{
  "intermediate_size": 384,
  "norm": "rmsnorm",
  "rope_theta": 10000.0,
  "bias": "all",
  "parallel_block": false,
  "lr_mult_o": 0.922,
  "final_lr_fraction": 0.0,
  "train_tokens": 97270000
}
Each number is 128 + 32 x the weight over the matrix's rms, rounded and kept within 0 to 255. Layers, rows and columns count from 0. Numbers have three digits each.

# down: layer 3 MLP down (transposed), 384x96, rms 0.0828, rows 255-294, columns 48-95
# gate: layer 3 MLP gate, 384x96, rms 0.0827, rows 256-295, columns 48-95
# up: layer 3 MLP up, 384x96, rms 0.0827, rows 256-295, columns 48-95
down255:141115114123124164110137115143188111129183185148127187129189138151148106076153122124140080128065080105160126128115142114148110113135147164109149
gate256:118096120085109125134089101100117105158129152111121119112118138124111092131088191160145100141115133117153123148127120120131132135109166190178178
up256:131140128180113161095100145115145083101119085129134136117082151181125154098127121160181141119117083116131118095130171124170129145146112084140126
down256:136106089099133142146133119142062115137129113166138087097150170100136194127120160089098134174092113078068082123136139134128070114050074157146162
gate257:094157130156140137142110106058125168063142131106090148170129110120113141154111118156189108116104066168085093144127110101121163125088159074096169
up257:084114120128078162115124086167073163132125144128196079155128090136144118131160129151127121146221114099143130135101128165138171069095136180107111
down257:155097145097122129113174164134168095148084091126064172083110174099117125132163125105137075127130179171164134101118150110140091180125093100132145
gate258:136064106115077092113105130111134130155143097156121198116073122122168137099142104128078139109081163129147172119158089154142084159060141106154174
up258:131146139143101209155217104130157140134119077061142122141220124122095156159121149101056147118142118101107094140135157141133163113134150095078144
down258:130058142139093163196161151169151053190149172090178154175175107172145059136079096094117117106148101062155163100054119132155105102134105205133181
gate259:160123146125101124179123130096063168067170116123090076140131120085150166116125101101144098124116124128147135116253116119114125165115100117140136
up259:063090176123088119149092160093147127161131098136168097164140120154105117146102141144123131065066125178176158136118112096109109108131150159153123
down259:130179040141162152138084125163088113128149126107122170151117136192126088155149115089107158160152133163095140149137154131134179110096101171151102
gate260:128116123041128100093126091131167078094101136111118184162116102115111135124153154116113084089163136069187139147105101121103118078128092107176067
up260:115067151142158154124110088188087127099122112152093126154134128135175168098162125128089047135131137057163142099056109057116101075172118102122094
down260:167126123127088115127108169136163118113112139130159094194128067170187134173102136096121192097113154134101203077177129120123181188092171105174149
gate261:107143112126054157096138071115118140122167171124106177098076070165136144118097138112150151112194136131142115127153145200136131166167155102110160
up261:182104136142135142138161162153132070154128158156120165136172120069157162136156146159150122191148155126112112161102100108187125140070151150131079
down261:121195146118099183098104133059153086116119099133124093134121115137146086085153096122095112136153150061097128141126134148144133126171127171081069
gate262:113191088117086063065160114111133160080164163101204118148065156090090118101166120171200136121187109091162130136103114175135136110168106192096176
up262:090167122087095131079130146123143212132110120095153095136102174172107124088126107136144148090110156155133117124110167189114140126098173098138152
down262:135106147156100190112095130151163067133143113189069171171117096178067121084114110140118138144072087168072096087105129047099121154154121120145104
gate263:099156108088183163074077145163114139141100159100108110169129191154155083113075079146089100136132148159159177129149086148154095140158157090127079
up263:117116102137158102212197118114137189155126090122170170086137081094112202129113129113108062115131098147103069124155126120095133136119099103193117
down263:141143140113110203079155211155095100205116190185068146134111160136141101122091114131160142134139049086151173133074095114112145077152100085045100
gate264:113058149066135186070095115141106133109092121144101094170169103059096130173088133150149129077149077133207141125159094143110081138068084135139158
up264:113181059091155168175118188156083145047150089158110121119114114120103115096148139097133095067071116087137143157104115150138121122185169169148082
down264:146133103141139109122055101104159136071170124121161152104177168081148164188126163163137128210161180107110121112136178102138100073162130097145147
gate265:127142150087154106117123155122076156158104106119124149105130110067097111094091126176151117122135121108110124139178120141061149165133101133135069
up265:195137158058086142170111161128095161107101144166147147140090113103156176170117104148153084118107093112130108111060099150108088110130081192124080
down265:122144068161166145107144116133193131139138099103125137135179131146092070106120175104108156135116129167076157097164143095172112133120152156114165
gate266:063134184104138124097153149146058097105088043146135136083130138138114103145064177118157113121111136081147074084181160077147077131101138146167107
up266:164147136142134082094147105116146151110197144124179135094171177095167112119192133096067124130121179112091095127173118148096107085145083155136083
down266:104113142109105124173127126104061104057071093141201104091134134137125088165106145121157123148149095070172114094123123111160144116100160144176070
gate267:090162095117102192145182135104135180140129189095113049138115055077165093095137159116099092184106168134151149136065079119097091160131090133172116
up267:184104110032144122129131178142125119096087143184192157167076148067111088182135201170133068163104054160191149154180130164109128162137096146161087
down267:150172137104143156100106170147093102119063132164103153169176152093126137148110144075115196237137144116093118090122113107109155099110130216107182
gate268:145145030167101129129139104087135142180124205197096099125102112060111149114134130129124143096137123113141137148090133094138145124127136049124140
up268:144128086144158168090185103130140151138152085115144120121107158101142180131152172130116125135149113157081157119073062072120113075118130178121099
down268:125190175144106120153120122121124181150109139134066181157113095209115116104101142075144161094134168078129100085137159166162151128121114042093076
gate269:175149124194085075176106084088113144144175103197133131141155178156141131106101121122178144073059167092090082156152157064100092164079135096195106
up269:180152126193128094139100130172184145129105129168160089081161183162107135138112146097161147130131125129154128124135117091065139084108122164158078
down269:145124135099141141161165146155142132188168143163154161121139101065084151120165166152156164130115110179108114110170142137136175153116055096124133
gate270:137115107135116185191106148145159133088164161105096202104094092111128052104129126105147134145135126073144083155065132085160181173133093241154145
up270:118157115125161113105140188151065097145117123124081101109161159155197138147063112158089180110101135146178185094192146127127107137129057065182175
down270:084091103131178139103116179124119149099150104087080158128078122056125090097154104130132063148096154105118109084072151146180107138126104167105119
gate271:136126141059137155123150095124174102111118146095121141149146157100154185207086130066092119115067131129176175148168172106116208126151138167073129
up271:142090084119085116185088150101140174115030109138112080123082147128093167141098073082104124081171109112189140114093212078159051184147118098126153
down271:163169195169157157146056152200104164101124164132152197142179088106077068100117146121153157103119111101096170126101094123089118097069059133132141
gate272:100122140093154148117079119125089104091123167137147131201139122126124153123061109136079148107176131105130161095087140144163115126134186158156129
up272:096108116100110155127068144114096118128095148081168093144131122116105151098119134174071129140066145114162093140078143116170140132162134171130146
down272:143095100175112140231128101111148150082119106182086105154177107170115109084139094172131163138144137191142128199175160123100112086111035140147120
gate273:148087135153130107129072175076124079152142139156136106097129124141171178070108061172187089160168178108101084153103082164141141114121164174146155
up273:107169103176056110096152107156143127127049122128107155098077092145141156163172115126176184099144164121203092142121122155104107123108119126112117
down273:109149083176174135048096140124135106106094102130122100010090134112140173127150094089148176146145152199105105130148109156125111131124125136075177
gate274:168106068111106169134204156112084150109136146161117104160095118150148115164124106089123142111132179136092108157150072136130103193126091135143095
up274:141130089154160156149149148124104088122199116123137133166127119160111052120107118079124133069145124110108099169165074146094062124133137092140170
down274:162151139150152126161109183142141138118147118065132141122148100112101124109103083166146162079103168127120153140127160092157129083192080153111136
gate275:089157125128126066092106165137116150102125136102121124146078092194136182129082120137100181176151099130126152109068100107175116188138117182121121
up275:117148148169074105196125136079170182146135116105119106163179120171128163117116101122077142049063136147111173060108099127160095163091097122172113
down275:161139114119119140099120166086087083138054134137138166126127115145116100083097180120125080157151113123156150193096152142141084058132076127151105
gate276:126127092159119082138126107170126097093144119176102175080105139136098110174132145149068137172168164137165113077105088133179168088158108139173144
up276:110118181143142112082149150094155092214175082175140135171111110125111120154155157153146049071085110051153161132143176131114122150090167075109116
down276:095114062100124116102139138077149144083193115221109127130130185163119142174129100111120111168088156141105124168150105131132091140130144163142147
gate277:100083103061150148083115173085175147125098126080115147115149079184102161131174104101113098141159092118110122130184118141172170075077103096185168
up277:172114165084106120087111133041114113110128175145052175146138078033158093126130159128157148164081126174067153179095179174094179171107099165090147
down277:114122141089141096144104077067171147173137134135115155050099175086156151144044112187107096199056147120117104153136101136134107122068109165158058
gate278:161133134131090091123157150111075128169170111157169147143102106100175127177156126179101136153135163093123163085108178182016134149125085152169124
up278:126087086170075125076150146166045121157119149138158094132128129181095089152069130141123147038175093104099142127146126131125164143102198138094137
down278:153173097100094088132098183126134123103185116158159146110069117141087144136146061156177084115094098112044155090132112176041084098131075060134135
gate279:139076063138140126128115116107155120112086121199155107121139079140150142118122103041166094068163114149138124110129139136098118131141145154087122
up279:081154175082088112106142124110149170118151103137143162153084176132117101127139151146112131118160102122110129142089094086148148128169109066168081
down279:126069125124114127098103128122089115146122144134146083077145118093172162151111145122125134094178175193160147089152146142160159137103183111163149
gate280:118169131174139081149120152173131145132151140133136083093076127097115113174135136137082146177140159138164114126132178086131165153085119176092136
up280:212124129085125121111131089181173124149151183107151133122134111071151114110127183104101125084155149104108101165104139153056094143142093098121074
down280:084124135053189161129111150090151130134132082101151186112107114173138070143125122166195105096156140143109094145138192095145154109163121120142136
gate281:123171131147105072141189146106167105091088140137179106145094146086122142070103113089166154152189098136122198099150117103100189125147103142161115
up281:162165100146131074108125093171111171107153184148126096154145130203117122125139111099092131091067149152153149142133092105152100216168101101106121
down281:143116150063129140157155145132065064069112102080149166132144101132144133157177127113077101163160090120124123116072194152075143092120131156138091
gate282:138151025150146116146117143171134159198155138109125096220140113146181161070089116111133117113129099110101171101077106076170113161117163071157179
up282:130159094137132103144102102164102165170142167125141118174142115141194136025111144144094076060134135091126082138049106070165112121165153143166138
down282:110182160118097135135100116088070135111085148102140106110114121101181144176129124115138095184127141079143121171104143124166169166148103152117094
gate283:137125128130159104186086111170060103102117105108133089131104131139149127099146135147142144144149147116163157093144092112156098112167064172166048
up283:135130158117134098180151105077125125155096164168142089173108121175155107158082173142094138168134140133152127095082150099128129150177121119132118
down283:114066103147164096084172137161136139153143143169091130123099139097164097096144080154141097130142092094098138130194121118108140156134130123128133
gate284:086114190166148112115131128126141119108157116147119190156154098099119167104160132060125124124125180176113166132151158128147098175146139132190109
up284:081135142182123128098104146079132145095160130105140127067104154123152139122113083160104141190102149119145177206097192135108095124116152083160104
down284:080128097126189132093163060146095191108127129110120207081141125165157167120142127155127184122141160085154090154157169125187122153063091172118085
gate285:169146146105139113153148130087134133054103138113131184178110113178159084095103134176104100148163136148131088155118142099142197160142085138147126
up285:133111126153100065102127115072111108091195147106122138213096105148101141084148095127045127134125128165197110116110144133045097175121109153076131
down285:094145122133110158173074098166111091092119114130115176080200156150140151169179189132178142158101114118050112207134132104142152121151174128115167
gate286:147070153180126130164127119131078168061089154113203116089139136107116135126134128100202136125114150109158088117093107123136167090070134155142086
up286:117115159103148129171116159090136111113174073118154178137150098123176114146121136149099061203120151141133095141158178039150154115170114134173085
down286:112118147137154090135153117150114174100126122136113058085222089139103124198092063088070124133124135151169110066139067198102138145067144187095129
gate287:123093120170103086129158121142119133114155118136178138156062073146159134068082081170126102157111090073184095054177106160128142140102096151127138
up287:154148151143137133147104136057072127137117114132092153078119131086065105159125172109124138102118038164108102133126119143077112170199143151120125
down287:129102127102110168119122102170168110142169187112119079143151188144123108145089142196106122154170172094083147177100186105126133103156098109130178
gate288:118117148090070138121142130092144109155123148116111161112147113166127152169157121113154055125111123059127102151116124098059128101095146118165103
up288:135154161118126090102160106113156089153172113162113121114171144167175136070109175125142160172115132135130135121139109134167116177145108172125159
down288:139066112112072109061107080097143111141108119154080191076141124145132161110150122086202121130162101133107131104075084176115095119140159100157184
gate289:072139129175136105143142139139114140158113145079108071086121128193141107132068059168076172175126190131119134091128104135116095108133149162137053
up289:155099145128080134136170144130139111149143121061143106133114108184079115181141110073127164171103189144128158050096136146175134135110064119109095
down289:110132163135131094120130118108126122154107117076124110100116144195146138072107096066140124113131087141128108110148128143165071150050178088142171
gate290:140148110141097094161177101138099141144121123125122173064056109137131084137141086104128072097084116140161167091114112114134105127111112133129148
up290:048150138138116162100120132151136192184115141158082136099162144060163083129142160114152133142108090160126133121090156142119114190177136145102094
down290:206121080148130084171106081101083091098101129151138161145103107143135147159094143143109147134126161125084075149171160103105142133075087083143168
gate291:176098183125047103128081162092105144221124140093137137128133116080147175165123116099094105075079196064110112121092101047050131133095129143138095
up291:077139130135140146165142125171177096081178179157099187095112062196147141164153143162155120191127070128114164136107157162189100117165047136081097
down291:166125149117163123133145126101140206150161073160149087173133110133142127143096116085127156107081119110121134065124113141100074068068204159189163
gate292:123126127092138095106157122182184132165107104154052156155077186128101185137139115136092114155108150135148160101120135167155123105098128145096169
up292:094109124132119119156134115120094086096133160099150149102121071131135087124128120144177126130135096145100123122100093088112145134167093143156098
down292:101091146161132130170084123187171106091116121163092174126150138112143117120148148101132096130083138167128148085108139108189134106124118182159072
gate293:112161136157123113131091174183125171125135104128147145169187127209113143120185122071152119087132139160204100114084113147102105102125102033080136
up293:187104140136137096075152149105166100166091157115119122125175138134157154125167084162144118155167167072101146174130176114148110079152121121101108
down293:132201152180173165134108133161139182112138148150118110156124091144135147116114156112162090086114136205158080094154138186119158118122149074138161
gate294:162155143119146077116178149180098078096087140162102137111081050122155102076102155140130138106156109167087164074157095072140115093172134189161139
up294:195146144112099111139117076154122106076184120159093104152114147070140165079123160072082111156140114147104121054175085088070135088116160123066154
down294:113128131153124113142134140116095145197126145101137126103122123113128159096100150157174127110223167103191121200135125124098132104152097168104168
gate295:115084109119129116095154108126169094117114150095155069144212134093171151109129056189141217069145105145201163164143080194132096130065106104146150
up295:118111117100137130144140191126134159137116101181117124167090155193129154094180140116112155114145127136123080088196203161169133100133139091137130